config.toml
num_hidden_layers = 11
hidden_size = 96
num_attention_heads = 2
num_key_value_heads = 2
head_dim = 32
intermediate_size = 256
vocab_size = 6059
hidden_act = "swiglu"
norm = "rmsnorm"
norm_place = "pre"
norm_eps = 1e-06
positions = "rope"
rope_theta = 148000.0
rope_fraction = 0.5
qk_norm = true
attn_scale = 0.251
bias = "none"
tie_word_embeddings = "early"
parallel_block = false
extras = ["local attention windows", "shifted keys", "gated attention", "exclusive self-attention", "value residuals", "hashed n-gram embeddings", "learned residual scales", "capped logits"]
init = "normal"
init_std_qkv = 0.0688
init_std_o = 0.0
init_std_up = 0.0688
init_std_down = 0.0
optimizer = "muon_variant"
learning_rate = 0.0149
lr_mult_down = 3.0
beta1 = 0.95
lr_head = 0.0258
warmup_steps = 53
schedule = "wsd"
decay_fraction = 0.78
decay_shape = "linear"
final_lr_fraction = 0.0
batch_tokens = 32768
max_seq_len = 1024
doc_mask = true
train_tokens = 113600000
max_steps = 3467
dataset = "wikipedia_en"
Each number is 128 + 24 x the weight over its row's rms, rounded and kept within 0 to 255. Layers, rows and columns count from 0. Numbers have three digits each. The size before them is the row's rms in percent of the matrix's.

# gate: layer 7 MLP gate, 256x96, rms 0.216, rows 252-255, columns 0-47
# up: layer 7 MLP up, 256x96, rms 0.233, rows 252-255, columns 0-47
# down: layer 7 MLP down (transposed), 256x96, rms 0.247, rows 252-255, columns 0-47
gate252 104:155121123114101110114116139092129113138139155079130111130161119125134102088115120119141146159173112161100115186167144127098148132144052128125154
up252 102:155118131093142129117131126142107085126110119110157131101114125104132087083120131109124111114163146125116129151169117139161165149162139100138165
down252 106:154136127127119127150153135111179143129134154173159076154144114129153128134109132125141135113124134154132110137100169082172106148098129166129097
gate253 098:107146169145092113145141113146143174136129144112146158119108089115113136131122149178151068092123128101170129102117114093130139117121098121136109
up253 100:122156160148114174096108112120116165126094130125117099099183159100126123173128132132123114163128139110127117100153164134102118088121097089141093
down253 099:094127139104076098144101177132170133129099131087135122164115109131066154173112162132147125099161121144162124136121136140114138134172152143148130
gate254 098:088138113145115123143128120111095152168062092103115131158126097131164105118123123106116154162173113116128142100111130065140143117144161115118121
up254 103:101144113130086150127127122124129104178103110143128125134111161123134128151163161112113154114100168124129155141195117132116131130114137113157105
down254 100:127131128120122116141157122110080117172141075131075144155166116130152123114114145115114130177153147139130128132122163087162125130120186106102126
gate255 095:133086141113108124129126147094109146100116136131129117163162145098091119116089132115097139133144115160138111089146152064161139131098146112101103
up255 100:094120091149122094125157140162127153130170115126131115133150121138164110110102077121113115152155120158163190131132117141078101094154148137107144
down255 102:160114142193176151112149078131142117124108118153146129133103091112125119116116109133100145132082128120137093152148137127162132139134152097148120